From a checkpoint of a small transformer trained on Wikipedia: width 256.
Each number is 500 + 50 x the weight over its row's rms, rounded and kept within 0 to 999. Layers, rows and columns count from 0. Numbers have three digits each. The size before them is the row's rms in percent of the matrix's.

# q: layer 6 attention query, 256x256, rms 0.0913, rows 0-127, columns 64-127
# k: layer 6 attention key, 64x256, rms 0.0959, rows 0-31, columns 64-127
# v: layer 6 attention value, 64x256, rms 0.0794, rows 0-7, columns 64-127
# o: layer 6 attention output (transposed), 256x256, rms 0.1, rows 0-7,32-39,64-71,96-103, columns 64-127
q0 089:539563482492527484474448515544467478445478493524566457455495467430545641543480537410469463429482489490407494578518536507495502456528505499341594543524521445425519431467532522435454544533507376
q32 095:461607525493482500505498515542459444496483535492492500469530546567573451533566526586434503508461457444498469512462510518487533520531545435389471575485441434442419543489457463393461428458583498
q64 102:548484533515456559510530349499488480561387480454510490496560468488506459561510539458430485493473580486498585466557388540495513533600547484540516497490502475580500573540458503487526453584540502
q96 069:443528480488489468437551477534474577462423571550474504480428460545449489439622543445522431480523550571464520550528497556508536492463593517561443415531473446526369531508431522531510509477494474
k0 068:489492493504499515552496520533548550549549523517452542442478533473290406413537418414560503488493489485521513471420539531578496536454543557564462427467497412432513620388496521452531533547509586
q1 101:513496491559507390510436594515482485437438590464466553474500421436507576599513590444422493566544466530468464552608460535495484411464519518417550537547455534513488454580519490581463507496377440
q33 095:581426457486611484565530497534571522466522551434527517531461550512552495547451561490478502555556552555586521612580557515469574473499465479502608462401504448475564516620430544488463504405433510
q65 109:550448524479461478476569643450584532577509543439540569534486456511613493526508488524449421412505427458484406465401453426488484476411431517414449458474576529468509496551505490511506435501450433
q97 080:510449472530512400500441498553468514510490499560431404564581528541567544470386455456502474429532470517513508492457513493503455456352591566551444558571506505542450429547526550542403506405504502
k1 061:471575618481568548469395417502650478457568457469456506495570566454566468543561471480359431491390523459432540455527462447427563537551470416396508546453481508450534526560521476454511455471507416
q2 080:500412489529553489507500431588558590537523506462482459471522545517592548561526529499399527550614451541476500548603514478476489503468480491396463588495461457515461466496505452521478520568570453
q34 102:552483499449542469571622582573583515531561506388492406553537502487554428480437554588591552449437489494500499584574576416470594568464470493478613465431548517554532621584540489486503495445452560
q66 083:426525458406506524531577491475460492553427543467554503455540461513485495530440468461485536503516539510585507535464506524503545469482468538476458488548517563443534548596412494501523494569411496
q98 078:486493507458476466453412467543506473435429558588521487511534502567523521466563590455527472516497452503566495400577498511545532476466544513635387480444541503521422468506439526510609484452550545
k2 070:471453540566491435486483476493562478457452492517461458477538460397508553542562472504438487468552523428477478489470519647452532553560508480480472596487477546517587509525488480531458525470499522
q3 089:511468434428519378516491472471499566469444575521521514426426430412489496532464546450446421519452441511585518448492513426506512443493372528547411442532518466486497507530432485541435528531508446
q35 102:463560469466474455518517512477479518466520548458513479435464484479489467514488453458531555504496454524595525549452525428512525427428446521482568441502537560515511476562516570483473528582343477
q67 108:474356562469450521454548590509619471522476520441506535549469480483567420582513534533501514530468475503496429504588467427493495537421392473441496462485516548430443452495452562426478426509528437
q99 077:525445536487529476552544550535487536448446538522498475551511468435545512439525486468493465462507478473511512472486525515519532462398549499448501543544550504453517510443551495520596440443481483
k3 071:509459592490529483488577470554495518414428431433509558604590521489584538484522476495517437521499483465431478536577430495432535484590490424527520531450559531572554391603426471518478529505479554
q4 102:451520530541510559533526533450512442535456531555466533550495493508539357411504508598643501460445552537534506458474481582563484485532433492574453445455543554516452554476510494507496531472509572
q36 084:425509437495436562471437452439388488480395484557480555550505477463529536491457530496508503518535551505484498536425486565558543472526508554498463567515523459503494506497533531464568595439552486
q68 079:429518582549459472524520481549408492434546497530501427433465516593440473498524488502568543494494515453483517503483536552477466549435466470428530577499502473563452489440515461521504580436559522
q100 082:430559503514470514497499531466464465539482371529465437473452447379622446555490423519487571569443469535564523536446521440495502436441454557435532528457594530458495558463520468473549472510515435
k4 073:455499550510540486512462498527533483582447462474407479520469564455404533483514515539553578497593561458469509532491520480569420425437504513474540438534463516437512509423501452560591498543444574
q5 094:521558521513447567349555443488608448546473456523496433556534563602561472551542481592516474428514513583478466539504559497481503575513536530580491557439401517535539504470531531442513439458575437
q37 104:522516508544504510503408556471503428582514487540482482456597521466454399546495481466407447412473512451480498490523485533496482541638629514484468481479559535570510458402568471461434500640522473
q69 091:528489502513500582479507389527446437529449482530532523528512519544533545511479503520532380521456530469525578581490498557513509478586572497536489601526404459627612585480472502490473484447545499
q101 089:453562470565453609495453554480524473526601453464505584519580622487575503525482516498486534588551503488492494497557541530469523627594470469427528544517448545490486609511442518433489570512529430
k5 074:497503440509496548540513531474470560491431481508511561466417527606532436501520444504586485548487546541527508464403508560597423458497591519507474477426427472523462517462475537459531534526557455
q6 107:549470489457528550454551459487488450550465359459498424588478513646523469491608445525535504449571471463511459551397550494522498531489536556483479515463525523558535575440543533462578476433562542
q38 112:484600518563447545448532536473500479519485384568494471437507455571511521464547478463524525482392606465471467410376460546479414586516552510535445559426468489477436450476528504476466484416570532
q70 090:493566471519597561470534485485508498441466530568475495405484482427438553478533471548521502496574532603395511443504533598493458478503637476558496456455394516550549575461586459576458535543444484
q102 085:522562468510520541464441486509463460494572467477547576412531586495620479518442467543522483583419450534472511597432548542485477568631459542532508504514486556489526492524575536532401504480507492
k6 083:468530548598491449535452448467507416550490492550601496394474552478551490539451546474497408411515493518531485562445616598540472523507564614419497512447468411484547510429508508508431557512427438
q7 078:538492518534518424551514454531588546475471554487503549551540526463494537500411626416489495551612462446510501472579524463483481550441440554476472517556481510475438418562525521528456468567396491
q39 111:544564540474546523527534494573493512563546543434512537532562378417502528485437517536459555473490510524459514500683487454474465589465398452528630450465558513525447580506465447487463515551431560
q71 091:532501409483511478508515596503485530597459416517532578501453510617511514568506459499572407493495583425578460535513476463495551457524434516500486513461580552492517464555419458489462455578418509
q103 080:501520511428552511468455482493464570496636581575563551537561581464557551408518541461465513490507500485529513433524490466509459564547499533516468422462525431483476480527551496467449461435500515
k7 084:465491558545544450483524604508467493494431482434489517532545459490492564590473510434510460499467592504529477618483517535402519461595581504466406510465494587616465520579414483443436502394552445
q8 111:514483469585524549482493463440489470535446475435489566520501584537604381594463547534515591434487463446409488491500532439452536526501567438488520529474512511583550465513524515531543463457590529
q40 100:521558606488493510418469482507540419559546503499498483435512501491428463511530526506524384438553511528569522495534552444500479426530554531635507556509627446592416621532505483521437460594637462
q72 098:482450532591526529576549451474501551475446473572517492395398484560502501510574517447599513447566548504490526553516530525520600543505641459583514471539483486546592531490506521534398524487513506
q104 099:446496471531468451426474479520574525503499487477495541519498473476533408533485603505531570477443588417535480488575504438474536505577349403436531495504552568528455599587399446516525361525453467
k8 089:547505441475473528564415500518464522529618534577434525575490525597551594358408509478582482569459500527521543563563475589528540462439475512473470430564451524421534351510572546538570478404459570
q9 095:549413492489520509459521535522452489472511506562599442423538529424474538521522561472357475470511465530534474487481544527466489493560486486570488564429506464500482494473547526478466420562606429
q41 094:560505556524478544524515458548479534425527527493495509497530383493448471460521472518391492537578441401431459509461509473423519525551441551529431500490610521638516527529417478514440477602530496
q73 092:567579604502441573467540535538499506541549507424501519519531448570504553530512385526548527504483568482514515546487504442486507572454623455451494483457530476394570538576434567438536497537476480
q105 090:513527460518413417460587468533532500498547459596486440547486452598416484451523395530523516493547444536444409460439572532480446517488480498575444485494433464565449454477577599511489525498435467
k9 074:564617582566456545480476465503505453476561411528530523508510521508573463545461488500577449467505482497467471508464481485426614543477563437467530583520485479519436578478541523430500496444655414
q10 096:453483518568552568510438578440458494530565538536558512498509533603513458506462587481597494425472582566601502423506482517570472523481404523479465425489462583523579690504419502459470523406531569
q42 107:438482438502432481535532504409459445491549499513508415537549500546494430556499568406564460457522484539520540542509518590570500524540511544463455579455444469524468536458580515492502492491538427
q74 083:512490592514525555477513440519529450472553508475512417558582469449458528494451512522492542577467471554632544517488487546516456501521536482462491572600459474628515435479468449426513555486490437
q106 079:445489524530481426484566428519481479501527483531470470448458482489521503502431508450575518519486465470520499456528494539528471383510549509472501553484542504584510669463539514505508531482489475
k10 087:424533470468488479520517539493360544449487545392465575492501578544504526423552465552582527466502467487498526440440479501625413518443476518536529442545453567450477539507444494590544534515502525
q11 095:548437538375443525458522475508484522494473446561588477539509548520445345485552451596468525498386480503521508412430563536497508511498499590584481473481508467519532489509531598504504509524501525
q43 107:546533620498446540511464430475465445457476481558466484497508484526440454520548471517409450500501550519538534431453545501494404505522531578488398546538576503570479555455509518602454485521544455
q75 090:490517408519603499544463443564462516565553487607481463424418564465479507484578552532499548528490466517477518418477549578490516513597528484530500496513500409542592432453487523506491586540567559
q107 091:500459402581434478462489521499468483487554417435581512532445486491497436579498499528557554538491482578539482537423573445495490562557495471483470576439487519543528498406548595489515464451527455
k11 088:530461479530443473405493531499526518450449498504510437466493582425491454585536529555481451490511461462539471428413447475520513547520527537476453583445425508516483540447431495512419527473454463
q12 092:471507444510520502499434544539531463457433488597488533489491426458457582447496545455440483516472446511564524460529535505481526559541517510467498527486425378503616456494622482440425505501541469
q44 111:494497580460543466403539548559489462532546540405466558560455437502577504495532569461529502486399454481507447516460465447470452458622503386478468556552532511429419483504568429509494428541443519
q76 093:440521555563484537543502666489639408461533501483530458542586532481486487575469404420579405549465497566544433500584451462502457467499469455475499545544540568552467508496433500505447455498416477
q108 096:565578479599486437446493487510565498523507444558463501520575441402467547486443473545529537441592487451413479445520408451480434584506435437499458528556495499625471497606444557485456465459564436
k12 094:573530524629482581556424562477549438504456509475551572508492486491581437550425466463500520449471543531528556606512487501408559535469450511447538535561506513595533541514542508498541477470485480
q13 094:495582412434557427462475467488390575497516562488517474430486566554457475471505523507509512566546508532442515543513535526535531590518514504465509390442438533472426466588486453583474556412474535
q45 096:429462525485520559482511571463444463480469580382518497522526593466525464547489580493456461508439480502496510661525468460523505476575430487513475527586591523488489642582429442525375517469526520
q77 099:494567402451450514468504448489541493498501476415544463537521529578566408552470520518411437475448545381493491562395537428475490517539471513442470585513545509470533553512432443449409435486523447
q109 096:554537476398503501510531512454501580468541551544506452502466538483502486535546533562492469490491521587525490561475538510541467476610490552550561457490431440409612523498540463461482536560508458
k13 091:439593560439476479405436585491508541572580470529556444512439395447539508516530516448572516529481503455505527432451459546553421535482550472490376562514554438493321441415483531443557471481498478
q14 082:433591397533569434475490517506568494572495542464517436558509562474459527559427519559464457517498510541534524545577513387478458614462478467411585416510470470478501498516547549530519499564486455
q46 103:504408584467465490536488455494559536470441487439458485488460583472497476405545412435597527482479552541469500365580438496495569459486496410663545459456413440501427420396558610533525529593536600
q78 081:513549504475467462435568506465524430537494492424481475578482493570514455499481541578442565536442532432586457576482536404488455516445605492394331528501535443516513485534457510493512488561391450
q110 075:492392631514542528494429497484572491497415539511457514500589432521448532479450514559431543512480501473415475488544440639492533560502467446472472576474510443532493487511438441509439467478519534
k14 080:505590543458475500492504610514422478500525521569488441576499457489465528473419617551468444500483551455442534523500503389489585527446448448384420497532582456476513504514524415410485570491558525
q15 110:453480536472540503521528513464474515506512471476473517495529517512382533500539506476579449466495534465589491476443472490539508472518464558573509442452538569439547570435497566432451540439475522
q47 104:438564483478399458494408562448480533471489494565468530496466495525498649462495563410409434527558459415426542516480556593567517501526465541550426516527499410449547511499454449500483580479483455
q79 111:495523548482520432561471549554478509393442502493428440543470510370397621393529476524421553583562451523411519431567484575542440460559514506517503498542437508500476362525485497578491487522528484
q111 107:464498502514452443547476470509451508499561536603542504363419501488493490462533572524557467575512486495437508469481549580542466435492467503551518520465499526497485506421543589491509581408455490
k15 096:456509552482501460554502494481521553549422469511599520483524553412531511509502419575544552483585529567493530434460553441587486447463573604451520482505403522507501407489550526592522584593465537
q16 083:503569520501575429522556482541442481435565537518594507462478504360499581473421466520369474499500487528500571468556502563463556543532458491594518487537532496484518484472460532479423471462503465
q48 119:509457420550493488571530451529543466485519566449557463541447543485515556553390513510469542520509489531536527520607504458490438463576395470439572547508460596478528545497483504472394469533494513
q80 083:455449610504463481474526538572590557603468488542391545528488456541543453450547493484624548434504508470427476499580491508515494433493519460478558488445466520501424501503540444490508520517488515
q112 097:513513532480466604547553483490563583500512492521499498506468453471493496428536573492492495530509502435503523453601450540492512524508436395601587474530469418432498546499519532391579540543502489
k16 086:466483547341528518515614579472541506494500496401514550421529483572369435458579439432517528526411463547509533527506528436571532550373513543527551375497391561429487433523497537538493615463429531
q17 084:476480426511557541510507546467447504534532599425519480526494471472509517490397571540461526556395395510438531484590478585544453544470475512525563448499517526486518498509450430626425510458410508
q49 097:468529483556512538504485487468474437518556550511575499543464549480521585510477561559478466506602459510566540576427540517585396548521528530474459502566543534545516552451519488498512512494515501
q81 090:495521559569625549568489483477573466502481563460502454534529542518512507590463530474586558535444422516424573543561490537510469454554464560428555513645498544582514504490453493486471467549505542
q113 092:431514368470522517438468551455442487491514476501558584550550551417510591508486513561511472507405472581582475496496507445540457490564477476414465461461417485571601472523528506453423509524590475
k17 085:469548568369475509454515492476521574565518481471498587542529499506532488466456485542579536513381611517420610470528448484578506626530435453534552491498540552434487555444509489464448545511550509
q18 086:533488473468480429621429476495468548473540529445529454503414627545395523507567481448468583553499349452536497548566520436497490514471450567531507484621595486488525442483541540451478505543484572
q50 096:439461591501570484570525517543557491491544502443471456496500538466463479405492448472557511453589461435555507614523461473467502434460432457535467440498534593431495559516501504543590528453424560
q82 088:456499557463514577484571612487482509557497558451491553553583506504434509577537545506594516452509506555480472516480504484528498478548561579437504449410603545431494574507396492541439511484485444
q114 107:462562505553663449518464506500500547510523584565523539608483467545516548448417478511601518484479569561500469494501413519515548516504458488423453529522493559459508426539534525497506397487429438
k18 089:539540478472413563484420426509418533473394437462452501477497565569501478483528449571503460481434561541531564443546505521561506417484544641582572505510508495557534582494590391432553503493518503
q19 084:461516562461461436457505630492389506507459510487464465507522524545511530460559427440497498574467511471509508509496364540504479556486400558529465480470442528369472519412502409502543528437495493
q51 101:477470509483465492601492515412563480457487460540572507543433581384405612428407485463538469582501474444551575573525568533558547455496529573525527501466363476531457458433541512543560515519465461
q83 099:468653536488538518553479465514583528435547448550534441456589536471500551456425547522471582579525517521403568471511440557544478500523516472422455501564520526514532494501469494452543523434513511
q115 099:441405422560610484529429491503479493474539563522505504488480556533449583568423488535543558483496439580434505477506502487552473525506555553363479483497511568535530454466563554542531529564435489
k19 090:468577596511493529612469621497572513479502491485503460463456532467431473559565520448467563537523563549574590496543489421592452490439354533535434434598499517517588537435578487402519530497443526
q20 102:565461487602568548498516527522574461491496487507515498545418479457490559598465506513441548448603490501427430507457529483467535504537517511553530559648523435607488517530560539508503456497486483
q52 104:496401516481542497478477610567532575548575581431491474557514486471489495494436605461554504531512497483525481490522411403433577489537562456549496498452538489554449534628434494508493442448508559
q84 089:531403518521498477556536559547576507502450481470525624470464488496477500501511511589634544547528542556533453425555449520482582484515535410478500469398500543494588459553513539480428527466465550
q116 107:525626548536564539477394574566562539482466461420452527560474522488502454492464411527569553456516508569443411438516473452487502548593537490417497496551531547485442439550589535472516446709476417
k20 086:522520461498499468511539473488535461495439603530571460527480491553538543504587487547477538488546536462429414551499527504445483460471558499552495468503524478447529512540433471514500531545470514
q21 075:488549457610506580488486578519447488499551525483481457455559489622460472471426514470528432429514411534430422501558523475500499470522444621511457542598556494394560387525487564505492479553447396
q53 098:478444550486494508534590493510592456511502550435513467498524444441533521548478510481431479455429411507495525522563578471504507436477557545406618514606504431534466455462593520457524498492551477
q85 080:543477516496588464575464466511493494395474325481513439470492481482369520459502505499494468451474587521458555531449523575502511486497461495531511473483459555549470441563430428539483498478503519
q117 095:510503571482446487588411496539573445490588525517477566575536513569469615454445595527475459500539445473490475465554496539496558571550485524426452531458558494482505489586463436481472494509400494
k21 098:452605527459527538499584522497467563478552561428553513434445549453445440496549500572538452594459513564484555394507439460585435441531489521559468452593418575510592451512497478551526557416462520
q22 100:512551496437434580486560452474468545480559477507495545598518526538545515521576522437569486490443554408405447522441526477514505564555439552572389464528433479484533511515364575517508555490552482
q54 091:394563470473523544502574506447526548493495441542554519517463474567615431580519463558518523555380472449483481567432526482569507496544502566502523478507483459490455417428478485575546512600463398
q86 079:483414453598539462535466522498576463532497538429487587521467573415487435501519485412475467496543530531502534493543470482478467483494533489530507563452469516515539620505512536443523490578396561
q118 107:510520530525461563492553526530498598495553527497464446467469540433527436481517555428610462464578459492429471475538532500484532444468458507521497444485477556532569567469593452495481594485490515
k22 093:527591437534546537545462475456489426467499518429581537482584411472511489476431462428447516504517519474499484494541463519467477426536453447484557518517582603577510532539524522526538467427523491
q23 095:501438429594504425575382509470528474565413494574566531478437453479613514525409455469493473507469437486481454480466516504504458431433581554472489551555472466595489540525528482510502478477468392
q55 101:525479501527513506417512602502487392505483545428468529476564476436561449626469477483468472418537526448537423570522452525461577423570537460473527525533593519483483435549513468442506482514469420
q87 100:416447497468485503457576510466585491503481524541549550574516530562520509519435576477536389439485516445493471593605545442527541447499512501446484429499527620522547504530384461559429520495427610
q119 141:531497474552572522428561517487389525540484575494491553498585559554532500489479480501502536437472537421475399499488405471465461433475540423520461472499520529500502473597395583526488497479449507
k23 103:412473443550466385502512543517516560450477464556430581517514531474483519514486513487541533542484478523491491536558485553475546528588486495494490427546455481514430569501474537481435363507471528
q24 098:564548431538565568405523472507479509524467552497531488441575537424487461578538433538447543413581476455528397432484506442454501386527503471459461529537534397506466536415506537447396501606553432
q56 117:569489502479555564449563445570527454486503511443446547484508453463573529514543521524474573511485495486587436470561464429417575477477539471469557472531591503533556558523511539504528412536415586
q88 096:524460419535453574459428559495529507473459480547494511524502516648421478548520506435505433426503481446572466562440548486479544566492500543511457495437451510469544599560566517473493456458439397
q120 125:549481579530416505499482452464537429472489438428443534467523477588532527455475546529452461482488533512556525441538471437451566509487397482429499551502467430388552530569472480528534407433574463
k24 084:522468555518437377564495590507590497556407454460487488538592527476532454468500504517593536386473545504530497474477470516479555428528547414459603510515450551493493550428507536579451491529475464
q25 081:502481420459497514543429508480551525536492531568520524555521503617527588517548443517513457519469538523540496519599431466566486544476507542538422390544530514572506450514533369496478518550507509
q57 098:489464509470488407472514507451456438461374510543491534495539462515566576542481567518428536491445497528504460503433551484557489545502481530382448519462450477513550459546401550471434588502471486
q89 079:461460430505587482538500537565512468519540460567492486457622417451400502452473491430536531550475515494486504530473475567520506532535346494460501447498484487492467368507528529501529559497497495
q121 113:398442432451505444520517536466538540464513530565544541489514597511526577426488557467502454578477444425477516551677548496527528460544509415496518456532466437542552439499497418496413573553539541
k25 117:483508544483493506423489580416508464484489514561505503534517547490526566477513498558505482518513449479560572458482470494637409476523516554525479504539557524396537453492477546531580486544567546
q26 114:440554473522509454486506453466457401498507504547518427518444559552475469600531537488506473474480494482566502480462629540513490568562393452400522556512568542539468516544457546572494463438585464
q58 094:479534594477505482470629544547528499514489491500502488514440549497329449521498418489458489482416488547446512459500571533486481471454590436444529558482526549529412434510428427523511590458582449
q90 095:476519529496464484445535522442592460533469485532521527515524466449430492463489408403526562487505551512493482500446451427521522434536510403461537458479455435496550497514586561507488544494468455
q122 190:551429482506440519418451471473439462441491495537491501495496499536522444502560510492510397425523471455522448448364425558462544425610606498482376544488479513474487437516532469498451466506530471
k26 098:429522456511496450519436530465501513510459515528469572382457601554570535499520605481553429467474494436631532591505475544487558534500441502553473506471565522442507574476529504480452481537462526
q27 076:503528475562480455485480546499622434501550526456525474456564431452547474540404430511527545513505498528414457477547518609509480458521521439447501501457444574496534502507474463524492493468455460
q59 094:466597454409571507469603542535486553477620523488564455497451510484460480532505532563462584536549584457491497417491530479562390559507435545476575393489520484547413518465517473536450507571501484
q91 091:416582498503514473411527484494433467477462477501413555509517544550522540452593505486547460516529562408532457518451490445491550472550452539487440566554547520483375435556503461507507527578448476
q123 109:515537516553534550497520466493449484469402528530486534515528577614480445554527506454516522479488501457614442604464522502470535530600520527516392510405438516485492483513402542552449497522460467
k27 100:422617525493392475425450484445466569471444523484407575479568548486445515438543605428530458508506569504430511505500474538477604381503573477523415506446432501426512426537499499497491553410456511
q28 111:541453441563498484449454389518575447430482354545565471503542453480467462497531597548522453391517590444480515641382516476437611477538420469446451527475459500553471486533572436475443420419555465
q60 111:587497452526515505487475461597547549546508515459379447481484426540543457516513468487509514440516474512497428526551494480393536450487469446463557497479529545511501514579538482569477395430459507
q92 118:570512510512442564412545500532450439551424500437443536520457517495517413512589488455465560449453458457455407428480477500414485494537553458498441554494528413487431462503484493528522484515387496
q124 123:502436471516460437484624519504538508491377499487495482508568472550506520545503606553491452536471369494398476571507468500458583524506435465415438506405485500485402501549489408558484482445494479
k28 114:429508507445467509518473432381484481418459536562541493404485502490476477438520557516505479538524469517523551430403549532628399516415521549552472518485457496419458499444523500523498555473463507
q29 095:472550536463454523523576430464433475386542487479459474563494570562593516475569568479557482448521469537469525487386565548543546508462413513475478537509422534536531594457528499563468589408447513
q61 098:434525485433451570492437435435409475516552537529512463483489502572466510519522563547533419489542451539535514562508511505539442573584484567541463529456555465481569448463556514552538532466511419
q93 091:463645516537439490545481483469507399508441502526460505481432648431391516498506451482491457470493514551552543430433535539541416528516603562567556501564442499578579504425470490506530536570568497
q125 122:517442530453486571503502465422420456467531457454530396503478518454468406478520537459468424500506537536486540436398586578520523531465530513507522535406462503527554534452616445497543549406546487
k29 101:456501549472391507512537544407540434418475471531543453527476516483590477524500492473494472467426523489514521450410479564607530461459533492421586524486487489450440500475498479516506542509513419
q30 118:515485516470498468499430547404515496443509507501504520545449493572439479517474444548511433509490573492520300527486474509499419464506614522467430559453556482519424548522528574516491536492513492
q62 096:486467499519473565475488536529421545615532496555533600490479470632429544417493522487515452475502572450336481469580494487454593458435409489510525465476540572515570566546510479502452492484466585
q94 094:486600529515491497514513563506508475466475533456468419486468514582528418510558457559540521479504440450499400443497495482497496492474524422531498495511450470484458426419451437501494548513500526
q126 119:531520530552533540419581513499505401394482467437453543512586535582448437556587516481526445475514471477581404421440557487453502461509596516476424526523563502516528580516505436516447512405454455
k30 109:438467561516503494470458538419422411561554444484465509517459569429481540538476449442473506473608592514407522561524526546554536459545585460501417537475501511400483451549476490491493492470462423
q31 121:478501420521556412563490531549465588613492516442451517486522454431587451458476493434502602533500443491483552491524504446492500445414556470548657483523525512567500480484491568518568508638540585
q63 082:431378504545470388497517554534531450558425484482616454574523451566582487481493392479521477454359533456649469546475529512485435523487521368571445500443471534623465475535485433489489488482498451
q95 100:555520565375483563511534411469542494541491531475545482486460518492467437546509546601492537458521557551597468504418517410492557466523530481446545457510493557507509528536477505589517511579455483
q127 136:513398501514550455548504543540521520575513428480444466483470530444532391503467428462500512456483426498517510444482529522471566501487612444613639501401531560542430465495574477517549441549458533
k31 109:439562527478576599527489480559487489452532563510518526492489567475530477480480453528542564518528474565496516503518495572573467481504526536449570471469433502501513510480490543515484541597443580
v0 082:477667484524531488440487536495525471474553456473488394502580476482459530498585489518547518582500489567506477489451522547480515531504467539439462546462537477505545438466454473637563546502465518
o0 104:544567515548449543501563447451471498557487527541448516541481554437457483595518569540488525462470465539482435423500517441425462479539455543462457494528475453494518468457472515467467524493532429
o32 088:561533407469428458551390510528483507480503452512409433491508529487473517448556447395556535537533462459563543551450372518537471494410430507522503542463414505454584523527502491476605520465551518
o64 103:455484454449501539474498471424613506572538497509483518484537538525561517509512499413429455511473577483525536564547591501540511428533551493532515525536520584511391510545566486420487456536407428
o96 098:576381593546619440544506623550493412394514504455596453522435423539514526604464527521490439535567455492471476466517501466546474502400556523549519459497527420433537471582512512579430512393473520
v1 091:480507440484440523561466499511527517512415420512457499528581521523436505473563581514531473526483539433489502460428484483504517554499477490646531509526531391516546514468486411486518455524548516
o1 100:536494485478480475522527459508619583526522499557455481526540549506453501470467513463490589453448537525530517623506573416444459463481569567423482518446506622397542557544481593510433541489562499
o33 080:561416510448516521563519520441469469524506555489522508471478488528546482505496479458528528406579519491495506443534455519564595496398541410524536440463436482585532512479450470518491539516515513
o65 105:385480507631426472429489555438438546542512504455551507507459514509566524593513459436517509573512428506554480488514484503519447551539492556467472529520394554465442468498466520505585506487498474
o97 116:478501491417543501563468542403483421458503434488401444575543413466562511475567521567511436447546540400494511409492474601517585528410458418491478497521561484534428605424521427534468462460499517
v2 091:457495492516438604397530467538585468464608415479512453614454486575482518585531559473482400542444428399537472499439477566464434467543499474506412567508523520495540449555444525475522514494503520
o2 098:490603439522521419593517571477507507534467469471523543419551519373517433559481398473511526487497555470513527486493413522411572495506513488525510483498426457556513575446504539407538516468521523
o34 099:466495471458369551475580481431506413469503478499531594435499473576550460450464516534457456510505501526561414492453484585433501451512514495412493500532473482531549503526526493589518549520473486
o66 103:535461501423502460485452586570523504548528544434462480515452460468374511545575562465524491485453455524380460522465511421522434583444547551513474464511509550437486505492498546467436482577470502
o98 108:532476503461530577445445402463490498496506488497448477525476493548541626504462598531443490390484558457471464468560497489594549486568536515563577513489476499518440501500497421499454548466528463
v3 087:532511474489468457521495523530465527478515533432516544504479496543423425578464514594515574484571456472526424448470540408538436419562518488528455471534566471557501509514431523522465444621363466
o3 095:464564531542526572481609574438529457519555558518519577489560523461566487592525471459502420498445475466495487493543466563419520557482476503566530477499517525525510536491445541463504525481435498
o35 096:580514545513474516517505543548532508443501458501498552522504462511537410496478486450438590463469505485532444403528517479374490515498593508482595463513516464530564534473541531561521516458497544
o67 105:510484494534497424480476477505396596595487477585494533554453449502549566453499535493481505530448493465471655483464471462589527469554498561510482549441485515499504467545429471508465405542509563
o99 105:537516516409470556425458471541461423519442482489447434466519534492462524518544467459473554559645596576437571508497478484582526519441420458511371498573475466462518505483524394552502532498473509
v4 089:472540434523374489488476534502464546511563479576575416481484427461579534522622464600508426480551577512492536545517499533479545477463492423479427479552559436466605521493463578475525526581431470
o4 107:519482520541588555630541536534445491493439555468461494490531456545483574481367513456527434426552447554510443470499453511520534521490514569584581453444506603471539524559489427486491455532551494
o36 089:497499486584436505507479508499464547446521540482542581453500477510540450521480517460523502457505562512559492584520525532346485489490552413461507521472385458463530571439517528505468493427460419
o68 108:498465504447573490455460482463557540491502469512502468545541553503597431554528521538484461551419509431496441451541636444490463491473521443474537476531603561577449448515514507484485506455488476
o100 105:462493467447389543464598479457508528541543511510467565463450463507337482505525534427547529539554404511515505576387405428490453469556472507475452511499488409458515520569569545464565501521509519
v5 089:501469467482503456525497541500418521465454528537496432481547549434591403457525530559484547457513541530533504393515534508478552431521501442545508481503466484532549431516444517606405504472518478
o5 118:486559436455498557486491562492484537539565498486481478549507465543493616538540494457560445547500506546437522578582443521608526480488467461490524514504462492454549514552470453481538502497417461
o37 091:615488558502536504511616404562558453566516514512437449506477466454555476516526542515478558439532472545488445452522557500503443475431543456465605531570468536529488589402542531531505570484534548
o69 098:435482472551480459493417458601512498488434530502540511460566520338534395525545435504474511464475451407514526367500536472526461558490441517497454527479413492513489505490456564506456458587532554
o101 093:491463609450498533537477535395490525518559476489484553542526416583530558377398492470551357484468546497522488612496504482501466528518433507498471473521586475532374419545512472480463469444529415
v6 083:464427490498492479540573530496523599557477575530493484486575511525497535427471516496496476514515546498499436556555465511509474521462557421601447420643446501501547492436386465523519537514477473
o6 097:512481562428489487464490435475499431510403463493471573505432473507536462555443457510573475487416497515523547521524531384534526488404511503480557545456545433487521592614524504524512439513474531
o38 090:439523461524551578499466509551437490518621500506554491526465374505482531384591527562422405507606452510440494504548491402428523587510454445525473510444571473436413429466483528479472493520469431
o70 104:480404434481461514464503486526489539530551437505532471549570452484517499561547530447539527429531445437553477514495506537474488401534498571528516626528421530477455446447477463470550435584588443
o102 108:550551569531559479517469545539551483501463546474434541428518468522494515557494512516444538476545592544495502484492483561660450505452484548377530429494482516548452590492505492489554480450490495
v7 087:469518496471492471429463473474478501517496522492483474584478459432599584482484485453527407460462518544482530519489483521495525513520448540524460518563512566481586532554425440472437509506580579
o7 101:567563424553472559598536572567475517488506498525474589517496527520463367512516572560462520487582482463512555536480474513512440480525634479468442435491481471492524483530550532541545421506492496
o39 083:453557543471537491474474541359466494582508502564541491482504516488544542496514529522401465549513518571440438564504480480618493401462534544513540502508549541581509427557532524497539498576516470
o71 109:529475538400524473498570518559534583468466532531515424525445557507525521537513477549531618517453515516553524431469574487548468471547370561518404391510567519602469498466485511578584505507507547
o103 110:523434484569394509400495454494434437562575406510461531400515448468475490455456501476428421444369490439492432473438518458414543554462499511565530581478519413476476540501505483479463572478499419